Each number is 200 + 20 x the weight over its row's rms, rounded and kept within 0 to 999. Layers, rows and columns count from 0. The size before them is the row's rms in percent of the matrix's.

# down: layer 8 MLP down (transposed), 1536x384, rms 0.0606, rows 471-539, columns 96-143
# up: layer 8 MLP up, 1536x384, rms 0.0662, rows 472-540, columns 96-143
down471,104,183,194,192,180,236,201,199,213,194,197,223,150,216,178,212,181,201,199,236,199,195,189,189,215,191,231,174,194,227,187,195,221,186,180,216,215,202,185,221,213,227,198,158,204,214,226,203,219
up472,101,206,190,156,165,171,203,173,222,209,210,213,225,198,186,206,186,183,228,235,210,220,194,219,165,194,212,186,201,202,197,194,197,199,184,197,176,196,210,211,224,177,214,197,174,212,182,227,216
down472,105,187,217,220,172,161,252,196,201,200,169,197,218,213,162,191,204,232,225,218,220,206,186,206,203,183,187,188,197,230,184,176,216,176,207,214,200,221,166,183,203,175,216,215,216,204,160,180,224
up473,101,204,197,185,187,208,202,225,225,202,202,180,223,194,189,204,202,235,159,167,180,185,222,197,221,180,195,207,208,208,204,212,192,201,183,218,215,223,234,177,221,179,182,226,226,184,202,186,207
down473,097,226,241,218,177,243,205,208,193,176,242,191,201,209,214,243,212,216,194,182,228,222,196,236,167,212,248,184,201,214,179,210,221,215,201,196,198,210,156,183,197,204,195,173,200,201,220,223,214
up474,097,179,175,168,167,190,185,226,219,215,225,195,230,210,141,199,200,222,218,179,254,164,191,188,177,194,171,183,208,224,194,200,190,204,221,211,200,176,223,189,233,183,163,208,190,201,218,209,177
down474,101,203,180,198,231,198,218,212,205,222,194,203,192,192,189,249,150,194,193,220,208,195,228,184,195,202,192,192,238,224,230,211,197,176,191,217,218,205,225,193,189,197,208,217,212,199,211,199,210
up475,095,184,199,169,210,173,191,196,189,216,202,240,247,192,204,221,203,186,196,184,205,234,231,173,177,180,200,173,172,213,167,222,195,166,175,196,184,230,195,196,228,174,221,211,238,216,182,221,204
down475,095,219,184,212,201,226,181,207,219,181,202,200,199,189,202,221,157,196,197,227,204,186,175,207,174,226,181,220,212,233,192,168,181,192,176,163,186,186,175,193,213,224,186,196,202,207,201,201,217
up476,101,218,228,181,203,198,217,215,177,211,212,175,194,190,214,238,194,230,200,185,192,212,223,186,171,180,211,187,212,196,192,186,136,187,211,205,196,188,213,202,221,201,215,204,207,182,204,236,158
down476,092,214,205,227,199,183,213,191,203,157,216,202,199,230,192,156,224,234,205,168,215,204,146,211,188,187,219,198,145,211,190,186,204,217,193,241,250,216,199,199,200,192,195,203,179,177,181,202,210
up477,108,226,202,205,198,196,190,202,221,181,199,188,206,221,185,210,211,191,202,209,179,203,179,208,181,232,205,201,228,232,180,205,226,230,243,225,178,199,177,200,233,220,186,205,202,182,194,214,195
down477,105,218,170,218,175,226,219,157,233,150,187,202,180,203,185,204,225,187,248,216,204,189,229,208,218,188,188,212,218,205,219,217,259,210,200,189,229,193,161,217,159,199,215,200,226,198,204,206,204
up478,094,234,186,177,211,170,194,213,231,204,199,208,210,194,198,211,187,210,217,187,209,221,173,189,202,198,227,182,183,215,189,224,165,240,183,194,151,221,190,194,198,212,195,185,189,196,162,202,196
down478,097,171,137,211,171,202,228,235,175,209,206,188,204,167,214,190,206,185,254,217,231,188,182,195,201,184,185,188,232,200,174,201,216,213,211,195,175,141,214,212,228,214,246,250,184,200,217,194,188
up479,105,240,161,184,219,223,197,174,210,211,210,200,201,144,173,229,229,187,213,199,213,169,217,180,217,188,246,174,241,210,182,202,196,177,215,161,210,205,180,200,230,195,186,157,182,189,216,190,200
down479,103,193,197,182,161,217,185,193,209,200,199,182,212,230,168,200,190,167,179,198,213,193,200,231,208,200,196,146,213,219,192,217,174,206,209,188,206,158,235,201,172,185,212,208,185,217,190,170,265
up480,095,243,222,186,226,200,207,173,211,206,191,204,203,197,170,205,203,208,234,237,212,221,183,201,166,212,190,172,183,201,206,194,197,179,204,210,184,187,224,198,202,198,188,202,176,218,188,265,223
down480,096,192,175,205,189,172,218,212,190,186,216,167,195,213,175,163,233,191,205,207,209,195,205,194,218,166,167,196,186,188,237,198,173,176,178,176,213,189,209,172,225,229,187,251,177,207,208,222,202
up481,100,188,194,198,195,201,168,221,185,237,208,210,182,190,180,184,197,215,204,213,214,188,201,188,176,186,207,179,210,204,200,226,206,217,204,191,203,177,177,197,194,181,221,191,186,208,177,200,190
down481,099,223,209,220,181,215,201,225,196,175,193,222,193,173,221,228,228,188,213,207,211,224,198,220,183,202,198,226,213,193,227,229,206,174,176,174,205,216,156,204,182,198,197,187,194,175,243,203,195
up482,109,172,204,197,182,202,190,165,207,236,185,242,182,167,207,204,243,207,218,179,188,193,213,191,170,189,204,188,214,214,180,224,159,182,197,193,160,210,201,169,187,182,188,196,220,199,188,241,222
down482,109,224,219,189,154,259,192,199,192,213,201,202,221,197,198,200,216,201,207,191,204,184,216,196,164,195,206,236,212,216,196,182,194,233,178,214,245,192,193,194,188,209,228,181,237,200,188,193,184
up483,098,214,178,212,181,194,196,200,250,212,183,200,228,189,209,215,171,208,194,194,227,190,171,179,205,219,218,156,236,224,185,218,178,176,230,236,209,190,191,194,219,204,187,183,240,187,176,189,184
down483,100,222,225,215,200,186,198,218,176,217,185,217,192,213,171,202,244,182,201,200,206,203,215,176,201,233,193,207,147,233,170,246,206,197,208,203,221,177,178,219,160,236,179,163,175,234,160,197,200
up484,099,209,192,186,194,188,233,175,216,221,196,197,208,205,192,196,192,236,165,232,181,207,215,199,223,183,201,210,196,198,201,173,210,214,235,203,186,212,222,209,205,194,197,199,227,214,192,197,198
down484,093,187,190,237,170,182,170,223,158,205,211,203,205,177,206,221,201,176,195,186,182,238,191,159,186,238,182,177,201,168,224,192,177,221,204,179,203,192,224,235,251,200,212,203,152,223,197,174,186
up485,108,222,201,174,188,192,196,219,205,214,220,240,205,175,193,217,189,204,217,202,206,180,212,181,203,222,194,186,212,198,173,163,174,218,214,186,200,196,206,199,215,188,187,189,212,192,187,166,190
down485,106,203,225,225,210,215,205,216,191,222,236,223,175,178,203,160,196,172,190,190,198,164,218,197,189,200,241,231,222,200,200,181,237,200,166,178,171,252,187,207,184,224,208,206,185,186,189,207,238
up486,100,199,237,204,206,220,194,259,235,238,192,188,239,186,187,244,171,208,180,215,195,150,204,175,185,217,200,154,197,214,168,236,218,212,196,213,202,192,213,158,208,202,194,171,195,179,172,193,169
down486,100,178,204,204,188,183,196,202,228,198,217,205,213,221,205,237,202,192,228,160,231,184,200,202,193,199,222,241,201,216,186,216,182,210,183,213,220,192,219,187,192,199,215,168,208,211,181,200,178
up487,104,217,160,209,218,159,204,188,238,197,188,201,226,217,218,220,207,196,165,161,221,172,213,216,199,214,210,174,234,214,186,202,195,204,198,233,197,203,205,180,196,199,193,194,169,175,197,190,195
down487,103,173,159,190,235,200,181,226,224,199,210,237,204,176,217,190,203,210,176,174,224,229,178,171,191,188,201,201,179,181,206,201,197,150,190,198,186,204,212,172,213,192,201,172,224,192,214,221,181
up488,102,229,188,201,188,173,241,200,184,186,186,179,230,163,191,214,195,178,179,196,206,208,207,221,169,175,212,179,183,212,173,165,198,184,241,188,198,217,178,220,211,208,197,173,183,214,202,210,187
down488,110,205,193,201,202,184,213,208,191,154,212,210,252,193,168,190,200,177,216,180,204,203,185,194,216,177,210,213,179,246,227,204,192,211,204,212,217,166,230,222,201,217,226,204,206,160,211,199,191
up489,097,223,217,182,200,194,174,193,204,220,203,204,197,193,211,166,191,222,235,220,189,199,166,198,214,195,180,192,209,194,192,208,212,166,192,199,189,234,175,177,237,197,201,206,194,209,213,225,197
down489,100,186,187,193,221,207,176,193,162,202,212,158,213,212,169,207,181,207,193,204,221,178,232,170,214,190,187,220,202,213,206,194,188,198,207,218,193,196,197,196,194,170,169,192,179,217,224,223,196
up490,100,222,214,192,186,208,179,217,240,201,177,216,200,215,176,223,193,200,174,141,228,218,179,159,195,210,243,199,204,202,186,172,177,180,200,215,198,199,225,197,191,192,225,165,202,235,163,194,182
down490,099,206,210,181,206,219,188,202,201,170,231,210,209,229,140,198,205,207,207,212,201,205,219,215,163,185,217,197,185,229,204,173,202,204,227,198,216,196,191,187,237,170,212,195,193,221,204,210,228
up491,101,192,180,186,228,180,177,193,225,211,171,191,206,206,220,219,206,186,218,201,222,221,191,190,192,226,222,185,173,192,186,181,172,211,162,198,200,214,164,148,218,173,232,189,205,180,192,200,202
down491,097,204,251,214,229,209,180,176,200,204,174,224,199,194,199,194,189,180,195,212,216,235,217,186,249,193,163,186,202,218,203,173,200,210,182,200,177,194,208,208,177,206,191,238,236,199,180,213,202
up492,102,187,167,161,212,241,197,203,188,209,205,212,208,186,211,181,187,165,177,215,198,177,192,197,210,204,247,185,210,205,199,209,204,174,220,197,214,206,232,191,201,178,237,199,243,196,167,176,176
down492,093,247,214,212,200,151,192,215,225,209,201,207,163,207,235,193,213,209,198,209,201,213,202,191,189,239,211,223,203,218,199,226,219,181,183,214,226,179,184,212,197,216,220,172,191,192,225,225,197
up493,094,194,188,182,212,182,193,193,210,238,186,200,242,196,185,192,182,230,198,198,190,194,200,197,209,192,218,199,221,230,189,157,221,209,218,179,171,194,175,197,190,180,224,244,199,197,199,205,198
down493,094,204,203,201,186,176,204,202,217,192,171,192,167,146,225,211,201,215,186,183,192,204,198,191,206,197,199,224,195,227,214,238,186,217,204,172,204,180,193,241,193,158,180,194,178,200,190,168,185
up494,105,205,174,203,214,193,214,209,214,196,185,204,194,189,182,221,199,194,226,212,207,197,195,203,207,179,236,188,213,228,189,186,165,205,171,207,147,215,246,230,222,173,221,213,257,186,167,229,162
down494,105,250,168,187,203,210,197,209,237,217,194,228,190,203,190,188,210,179,208,194,196,211,252,167,189,172,241,196,191,187,214,228,205,162,210,177,222,209,210,198,167,217,191,188,144,192,202,212,153
up495,103,213,199,199,188,160,198,198,217,212,222,209,199,174,202,214,193,187,237,181,174,198,203,192,189,179,219,186,153,212,187,196,199,157,191,222,176,186,180,165,213,189,194,211,222,182,178,224,220
down495,102,173,231,211,191,244,173,246,201,196,186,230,182,201,182,194,187,184,178,149,228,163,216,222,217,214,176,217,193,231,167,204,221,194,213,193,195,219,247,211,214,212,180,198,178,233,217,236,211
up496,094,193,208,179,193,180,193,165,201,220,221,188,176,213,181,179,192,193,198,223,227,189,196,215,179,207,164,193,174,211,148,221,192,183,218,196,180,168,213,211,206,193,203,200,207,177,180,219,198
down496,089,183,186,192,187,167,216,177,178,212,162,211,223,168,251,222,207,179,223,190,196,211,180,201,187,202,201,194,210,242,201,183,181,203,234,158,184,199,213,223,229,195,195,190,189,176,220,203,230
up497,105,185,192,213,161,193,206,178,204,236,199,190,203,201,178,209,184,191,206,209,189,202,209,186,194,212,226,202,217,221,142,182,178,233,236,196,176,190,215,184,185,178,162,221,164,178,214,225,227
down497,117,246,196,201,178,186,194,161,245,167,179,219,221,195,176,212,186,203,206,199,205,200,209,198,200,208,199,194,200,232,216,209,175,192,209,181,196,187,194,186,230,180,180,201,198,180,183,199,189
up498,107,230,187,202,178,193,211,206,217,212,230,242,204,169,225,193,184,209,211,187,179,186,208,183,234,202,224,157,193,212,199,207,191,195,195,203,173,177,240,193,183,198,175,180,195,214,162,187,197
down498,109,232,194,211,224,231,216,197,183,169,216,215,183,214,209,214,201,159,210,201,197,174,180,195,212,212,213,207,223,230,192,199,268,165,181,207,181,195,222,208,211,204,181,171,222,191,215,197,161
up499,103,178,189,175,207,214,202,224,234,217,195,222,179,181,173,196,177,196,223,205,212,181,190,212,164,226,221,187,208,202,198,203,168,228,183,187,214,199,191,192,196,162,187,225,190,209,178,207,213
down499,104,198,187,176,232,168,186,204,243,201,121,211,173,218,204,181,207,166,178,224,180,213,197,189,179,200,210,180,247,184,198,209,177,194,193,214,157,203,217,182,228,176,207,179,197,169,220,197,172
up500,107,196,174,153,203,225,162,251,203,230,205,203,228,205,203,194,198,168,194,205,222,204,219,187,230,212,209,192,175,198,175,205,195,166,178,202,196,198,237,213,249,187,183,163,213,228,210,181,160
down500,111,186,194,222,183,147,207,223,176,197,233,194,187,171,215,166,190,190,187,209,212,220,213,207,196,213,158,196,211,232,200,191,220,198,177,203,193,201,212,200,197,214,184,235,195,233,188,207,199
up501,090,206,177,195,218,194,200,209,208,199,202,210,212,232,150,202,199,208,188,176,212,215,206,239,203,195,218,216,216,206,189,185,179,248,249,253,174,187,186,184,211,174,193,175,220,211,208,241,185
down501,095,198,203,185,149,207,202,213,200,221,214,202,192,177,231,189,199,191,204,229,187,164,194,192,212,179,203,148,179,199,179,215,199,147,159,184,234,209,241,224,218,234,185,198,161,191,204,217,207
up502,099,193,197,198,214,193,198,206,183,225,194,186,212,199,179,205,184,192,147,203,183,187,218,232,208,201,222,178,196,211,204,230,177,213,229,189,174,199,212,187,201,175,202,203,245,161,234,171,197
down502,096,200,192,180,217,187,223,172,242,204,205,206,200,201,208,206,173,228,195,197,141,186,189,221,207,193,186,205,192,220,219,146,219,174,193,192,230,189,208,251,227,215,168,181,174,207,179,204,178
up503,100,204,162,194,192,198,170,192,189,192,197,223,224,194,200,232,171,211,204,206,197,197,164,171,178,217,197,166,221,227,175,197,170,214,187,208,216,190,170,185,214,185,186,151,195,198,207,202,176
down503,100,176,177,235,226,202,208,233,188,221,199,158,197,166,204,176,219,232,195,184,196,192,190,178,225,184,206,212,227,226,205,222,188,215,207,199,202,211,210,185,203,192,228,203,195,205,194,209,175
up504,100,165,194,192,212,193,178,216,195,193,185,190,193,182,211,183,208,213,172,200,213,189,201,202,204,222,186,195,175,204,177,252,194,152,187,183,220,188,203,212,189,149,200,212,236,155,205,215,155
down504,096,180,234,208,221,218,213,195,214,224,176,199,215,203,222,164,193,155,183,225,206,178,194,233,185,206,215,198,203,203,198,205,200,190,170,199,180,211,167,195,216,227,154,172,211,218,200,209,236
up505,094,192,239,180,190,170,195,212,222,180,221,206,217,191,219,186,196,189,187,193,204,235,191,208,211,224,189,189,182,222,188,214,175,232,208,197,141,216,203,202,182,190,143,208,199,223,187,234,174
down505,090,211,181,173,225,225,228,199,166,192,172,243,187,197,202,209,190,164,173,210,187,200,206,172,198,152,207,227,211,215,219,222,214,175,202,223,221,189,213,236,151,222,213,158,175,215,171,200,201
up506,093,233,187,199,177,162,188,214,223,206,200,178,251,187,203,188,194,242,216,167,195,225,224,205,201,258,222,181,192,198,191,217,152,216,190,218,184,197,200,176,203,187,203,178,182,196,201,160,192
down506,083,183,173,208,162,188,219,182,184,178,243,179,206,230,211,209,190,243,193,195,203,170,216,216,193,200,199,197,189,150,217,178,150,158,183,179,213,193,191,203,189,195,170,185,207,217,195,196,188
up507,101,204,198,183,177,166,190,223,232,205,204,210,218,233,177,206,180,208,212,199,187,211,188,207,181,186,212,190,158,216,210,259,204,227,221,214,174,196,190,160,181,177,156,186,177,193,189,197,195
down507,110,217,186,173,183,179,203,182,196,168,240,198,235,177,190,199,158,209,210,197,203,159,205,200,197,163,228,201,195,223,185,196,190,214,197,232,191,186,164,184,223,190,185,182,196,179,192,198,196
up508,098,185,218,205,161,176,165,237,209,205,210,196,190,200,222,206,165,197,190,169,216,193,194,232,171,203,202,184,215,217,196,198,181,174,190,243,197,172,195,216,214,201,216,195,185,177,156,212,204
down508,098,219,211,211,229,179,169,208,197,228,164,203,212,193,246,218,201,210,130,168,177,201,220,176,217,227,211,175,194,220,204,205,229,173,165,200,151,198,214,218,206,234,200,185,236,206,212,206,213
up509,105,243,161,214,189,175,201,218,210,203,181,194,152,210,172,218,193,211,190,200,202,210,225,151,209,211,208,208,219,201,173,193,187,203,217,216,196,164,224,209,202,196,193,252,213,180,190,179,184
down509,100,187,203,210,177,173,196,215,162,207,173,198,209,197,208,201,252,204,189,204,183,214,207,233,201,160,187,193,193,166,166,176,194,203,219,181,191,176,245,180,223,223,255,197,197,181,189,195,212
up510,101,213,147,180,219,217,196,183,213,208,203,202,228,179,182,228,180,228,212,202,197,169,182,171,170,159,238,172,176,213,184,193,216,234,200,184,201,209,180,192,196,186,204,196,187,209,192,215,173
down510,096,216,222,187,212,194,203,214,245,209,199,193,183,200,201,202,228,143,256,212,229,200,198,212,197,183,190,188,211,208,201,196,188,174,172,162,159,226,219,204,217,191,208,160,171,195,187,208,222
up511,102,204,168,187,174,224,160,252,186,206,186,237,201,198,205,206,204,234,184,205,210,158,216,212,194,197,235,199,223,201,175,201,199,222,195,231,170,191,195,154,210,211,199,180,169,220,163,200,177
down511,102,170,197,202,163,220,218,218,188,193,195,196,170,183,186,192,211,214,240,234,179,166,180,192,184,183,214,194,205,262,199,192,193,207,190,247,224,197,211,174,222,216,262,198,240,215,235,198,201
up512,105,240,226,194,207,215,196,176,187,191,180,174,197,156,247,217,209,228,166,168,181,172,181,208,204,183,215,206,190,220,190,214,232,176,192,225,179,176,200,187,204,171,188,187,169,192,203,169,231
down512,110,218,204,195,193,218,196,190,177,196,159,211,185,216,199,222,194,188,224,240,217,226,203,189,221,207,219,192,155,261,179,202,204,179,194,179,225,175,214,206,201,203,227,222,218,182,198,180,250
up513,095,197,211,199,189,228,214,199,200,202,204,183,178,201,249,197,182,222,210,228,221,202,230,188,199,234,205,193,228,209,205,204,206,182,204,242,200,169,176,199,198,204,186,206,197,225,200,208,170
down513,098,237,188,183,194,213,203,210,227,217,208,171,231,223,190,194,182,182,236,223,173,209,196,246,192,196,225,185,222,245,201,202,151,208,187,216,189,202,197,198,211,176,238,178,207,208,188,189,218
up514,097,190,192,180,192,211,190,203,240,223,228,178,200,158,192,190,199,225,180,186,195,202,238,194,208,195,210,197,238,209,179,199,151,197,215,212,177,198,179,209,235,180,197,188,224,198,204,188,191
down514,102,197,218,212,183,197,195,195,216,215,207,226,206,160,178,205,192,218,166,185,224,162,209,185,172,193,222,150,200,251,213,210,179,179,222,219,206,214,197,231,194,214,187,190,181,205,227,204,205
up515,099,179,180,197,164,214,198,162,192,224,208,170,170,181,253,197,186,188,189,181,204,209,210,190,194,191,196,209,202,200,191,180,232,144,214,161,183,198,220,176,184,171,180,201,157,211,199,199,199
down515,102,192,211,189,164,222,206,205,203,171,174,270,220,191,171,146,203,180,194,203,212,188,213,198,175,202,191,183,175,224,186,173,164,195,219,212,202,194,207,235,186,238,187,246,204,207,220,198,228
up516,095,181,180,180,209,162,217,218,196,189,164,235,172,209,181,216,168,180,245,183,211,210,220,202,219,258,237,206,206,195,210,239,212,190,202,219,185,195,177,217,209,185,226,207,198,215,191,241,225
down516,091,213,225,208,220,220,176,201,205,191,215,230,224,196,227,228,210,206,199,204,184,225,206,174,201,181,180,202,209,220,186,152,250,148,215,193,205,214,189,179,139,224,180,175,189,199,224,208,180
up517,101,207,191,188,202,189,181,208,206,211,180,238,238,213,222,222,224,218,230,208,195,168,198,225,156,181,212,180,208,211,164,183,217,189,172,202,177,213,206,227,212,200,196,213,190,161,207,210,171
down517,103,216,212,157,177,198,230,201,219,226,167,198,230,207,181,195,171,186,183,210,213,223,172,201,205,201,181,207,219,201,177,175,114,189,193,208,190,194,228,190,179,197,220,174,190,183,194,216,188
up518,097,184,223,186,195,207,215,208,221,205,207,212,210,162,233,220,211,201,201,159,202,193,216,196,184,221,209,193,247,200,199,208,216,224,164,170,192,201,227,198,265,184,225,207,252,181,207,186,208
down518,092,204,228,225,194,209,185,201,196,210,202,166,225,193,197,207,205,211,219,212,204,193,206,182,243,193,215,208,190,195,184,190,175,194,206,207,230,165,181,200,186,220,191,206,202,211,216,192,192
up519,107,193,190,223,216,207,192,221,216,205,224,209,223,206,176,199,181,206,190,185,179,216,216,188,199,219,210,209,191,231,182,203,168,202,182,241,192,142,232,229,210,180,181,204,225,163,209,180,193
down519,107,201,215,183,205,209,183,173,192,204,196,230,221,199,184,244,177,228,184,196,164,181,184,178,160,177,190,224,169,212,165,213,209,205,184,140,192,174,214,223,173,149,168,221,183,192,197,216,210
up520,099,217,222,192,179,182,223,191,191,228,184,204,194,191,201,227,202,185,227,168,153,219,206,199,242,205,210,182,198,209,202,203,190,176,202,216,196,195,227,191,200,179,180,205,213,188,214,185,191
down520,109,221,172,193,197,175,202,201,195,187,208,186,180,211,164,197,190,230,209,227,203,184,248,204,209,165,233,194,217,219,205,214,205,198,209,190,194,159,186,206,166,202,188,212,188,170,177,229,175
up521,103,209,157,201,165,226,195,213,210,221,215,200,195,198,195,200,202,233,193,154,142,224,221,174,198,183,214,180,208,208,204,227,176,189,189,195,184,210,215,198,209,190,193,196,219,218,179,191,189
down521,099,167,189,211,208,180,207,228,180,156,215,206,175,187,184,187,200,187,234,166,178,202,203,245,211,216,158,256,256,213,193,157,229,170,154,171,203,239,236,202,221,195,209,188,206,198,187,240,164
up522,099,233,203,193,202,194,191,166,250,201,182,242,195,206,175,170,195,183,213,184,201,244,204,146,193,226,188,198,166,213,178,161,217,216,241,201,179,187,179,179,227,182,185,197,226,195,192,211,224
down522,094,206,207,182,203,195,193,214,198,177,193,193,226,216,220,184,185,214,207,216,212,190,151,190,204,216,221,231,244,209,245,178,208,235,183,217,225,195,184,203,203,231,196,166,187,210,167,235,158
up523,092,163,185,202,184,177,194,203,239,208,192,177,152,205,167,207,213,224,231,198,177,183,240,188,186,219,252,221,217,192,210,199,180,214,218,191,208,186,233,231,232,198,214,208,196,200,205,204,207
down523,086,198,240,189,203,209,186,179,165,186,190,225,205,178,207,257,187,181,212,196,261,171,176,219,213,225,215,168,184,215,188,181,182,208,192,208,207,234,200,185,214,222,228,190,214,211,157,216,242
up524,100,204,173,221,178,193,194,195,229,176,204,188,211,172,176,221,184,159,230,180,157,215,195,177,190,225,215,201,234,203,186,160,193,174,202,191,206,176,230,190,215,186,194,188,203,206,203,215,193
down524,100,184,228,188,182,242,182,225,179,196,186,201,231,198,197,193,211,212,200,197,197,192,177,196,178,208,197,209,222,207,182,222,198,195,174,181,206,191,190,229,187,193,171,210,183,184,196,195,214
up525,101,225,181,203,186,192,206,178,199,217,199,181,207,206,206,203,183,213,222,146,180,192,165,171,179,199,217,185,194,241,169,174,217,229,225,206,201,186,199,184,195,206,167,180,167,214,162,227,208
down525,107,231,209,213,229,219,225,211,178,193,185,204,199,183,240,218,213,181,204,198,180,195,172,219,182,233,186,213,217,252,224,170,190,205,202,196,229,220,179,214,176,215,217,189,168,232,217,170,210
up526,095,211,153,189,201,173,216,224,209,203,198,212,222,187,203,197,175,235,165,201,193,164,227,173,221,225,236,210,212,199,196,172,192,201,215,191,189,218,186,205,226,192,182,207,196,219,192,199,186
down526,082,206,189,215,213,223,212,189,190,218,215,166,188,220,227,190,213,167,188,202,201,190,193,178,188,187,234,185,186,226,209,183,200,200,189,201,211,180,248,206,244,177,192,191,205,193,222,228,235
up527,102,192,218,185,203,212,191,221,218,207,212,217,180,171,182,186,187,196,221,172,205,200,209,201,210,218,211,178,187,229,168,242,220,205,243,211,191,191,198,212,194,189,181,178,191,202,213,213,185
down527,098,195,198,182,201,201,222,178,186,184,168,176,200,197,198,184,164,211,173,163,203,156,207,205,197,189,226,219,192,222,225,201,163,222,198,208,197,189,187,195,189,170,213,181,191,203,200,199,205
up528,096,177,208,163,162,199,184,183,209,218,224,174,216,154,175,210,201,183,197,195,209,184,180,199,229,178,234,208,223,221,180,243,178,233,194,169,179,176,196,171,209,203,224,193,184,193,165,190,189
down528,102,191,212,232,220,196,191,158,173,209,195,203,205,198,168,183,201,188,211,180,197,230,196,171,237,206,218,182,194,270,195,203,181,216,204,191,164,205,209,203,244,217,187,228,200,166,176,191,195
up529,103,194,159,198,166,170,176,205,218,228,178,208,236,220,162,180,220,234,196,181,195,208,210,155,212,199,208,176,238,197,195,159,180,191,226,229,172,190,225,192,205,155,200,188,201,175,198,193,192
down529,101,211,162,180,207,156,205,192,218,198,144,243,192,207,224,195,193,207,182,190,221,184,226,185,184,187,224,248,181,204,196,182,204,200,202,197,203,218,194,198,228,234,212,228,193,185,200,192,212
up530,100,202,181,215,236,192,187,219,194,244,207,233,214,164,175,235,206,193,189,210,185,227,204,198,197,204,188,168,183,219,174,237,207,196,244,210,177,203,166,194,173,184,206,203,191,167,209,223,209
down530,102,162,212,196,174,226,187,184,193,193,174,188,195,210,224,190,201,233,186,206,208,204,174,207,211,196,185,171,180,225,214,193,220,192,223,209,185,197,230,195,214,166,242,188,189,178,194,208,217
up531,104,197,199,187,174,202,195,180,241,217,193,198,241,161,197,179,194,228,196,168,200,194,204,203,189,212,196,147,203,221,185,191,200,194,198,179,175,224,213,214,233,186,208,233,203,214,219,169,177
down531,112,200,210,197,188,169,187,195,221,205,213,171,204,216,169,188,222,212,208,175,213,180,205,261,180,202,227,152,228,216,227,223,171,189,177,177,211,184,209,208,220,233,225,197,190,198,208,146,147
up532,094,205,198,217,180,213,189,233,186,180,200,174,203,179,159,237,183,203,188,173,202,187,202,206,224,204,202,231,188,239,161,222,201,218,194,184,221,203,217,225,223,188,140,202,195,193,188,181,168
down532,092,239,189,191,194,156,206,200,195,184,151,212,210,198,201,206,219,214,199,184,224,201,208,202,219,220,214,231,213,255,182,197,202,210,198,184,201,185,193,224,207,236,215,231,218,190,181,188,232
up533,103,219,245,205,181,193,184,175,237,201,174,187,206,184,205,245,215,182,192,207,216,204,216,168,222,202,190,159,220,221,184,163,230,191,205,211,188,213,184,179,225,183,188,211,174,193,204,220,208
down533,103,208,214,221,206,171,207,215,199,214,136,216,203,165,206,201,200,176,230,188,216,192,201,210,181,198,187,205,211,205,208,206,220,158,188,229,206,215,221,186,241,209,204,234,205,186,188,185,201
up534,097,212,187,191,217,194,223,234,199,207,233,220,224,199,177,211,190,214,204,183,205,232,208,185,222,191,251,221,243,207,180,232,173,221,192,235,157,213,214,184,218,185,187,216,210,215,215,189,188
down534,098,227,193,235,217,202,188,219,204,194,206,186,212,196,196,172,185,220,205,196,194,185,204,207,175,177,175,179,188,218,252,146,200,219,227,211,215,216,238,182,185,230,167,212,245,212,169,210,225
up535,098,198,187,169,188,214,187,210,191,184,219,202,201,188,222,194,194,190,196,215,210,246,195,221,187,205,240,164,189,206,195,227,176,219,191,173,202,245,181,186,212,182,172,205,185,240,197,241,211
down535,099,170,188,197,171,178,206,197,185,174,194,185,218,199,209,194,180,173,231,185,212,227,212,184,258,212,185,196,189,196,203,213,243,195,194,207,214,195,175,211,165,204,204,167,200,201,188,208,189
up536,098,226,223,212,175,198,197,191,238,220,227,220,227,183,229,196,232,214,183,143,177,199,195,187,177,205,202,196,197,196,178,228,193,251,234,178,174,204,221,193,238,192,206,187,210,227,220,223,202
down536,094,191,189,205,175,189,170,213,178,177,197,170,205,217,177,184,210,223,149,201,243,234,237,196,218,215,219,185,207,190,183,186,229,168,215,227,168,223,241,200,208,171,197,180,210,242,189,195,196
up537,101,231,210,211,220,218,199,202,187,204,137,216,201,188,199,240,207,174,220,219,209,218,193,200,187,181,224,178,183,199,194,210,215,181,230,204,173,190,177,212,232,150,176,232,178,215,203,189,202
down537,103,190,151,209,213,216,181,182,161,171,221,173,224,189,191,196,203,207,231,219,201,212,201,211,227,188,219,187,184,185,217,180,177,211,197,184,239,194,220,192,243,189,254,205,172,239,184,191,193
up538,102,177,216,188,188,194,186,256,185,207,211,180,193,167,195,232,189,196,231,188,176,209,202,196,220,205,187,181,196,215,198,201,183,180,198,205,190,173,226,180,216,186,193,181,195,198,165,185,202
down538,099,204,177,185,196,201,222,181,215,177,195,190,215,220,172,214,197,205,226,196,231,198,195,185,184,230,213,207,246,205,195,225,187,171,138,181,212,168,221,182,202,183,195,216,195,186,196,201,166
up539,096,228,219,209,226,195,182,231,200,235,173,195,211,181,229,234,165,211,215,205,228,194,184,180,226,204,220,169,180,224,165,200,164,202,195,238,169,188,182,187,201,204,171,193,173,205,200,206,176
down539,094,160,223,212,222,197,221,225,200,207,202,174,207,210,203,182,209,215,195,181,192,177,212,229,217,204,230,202,231,211,250,171,201,196,174,181,201,236,188,216,168,203,206,168,225,194,193,180,201
up540,100,169,188,150,187,230,162,177,221,189,182,200,182,215,160,222,203,181,212,195,232,180,199,208,225,179,206,211,185,190,175,221,203,171,203,194,200,185,198,199,216,187,205,204,192,203,213,202,152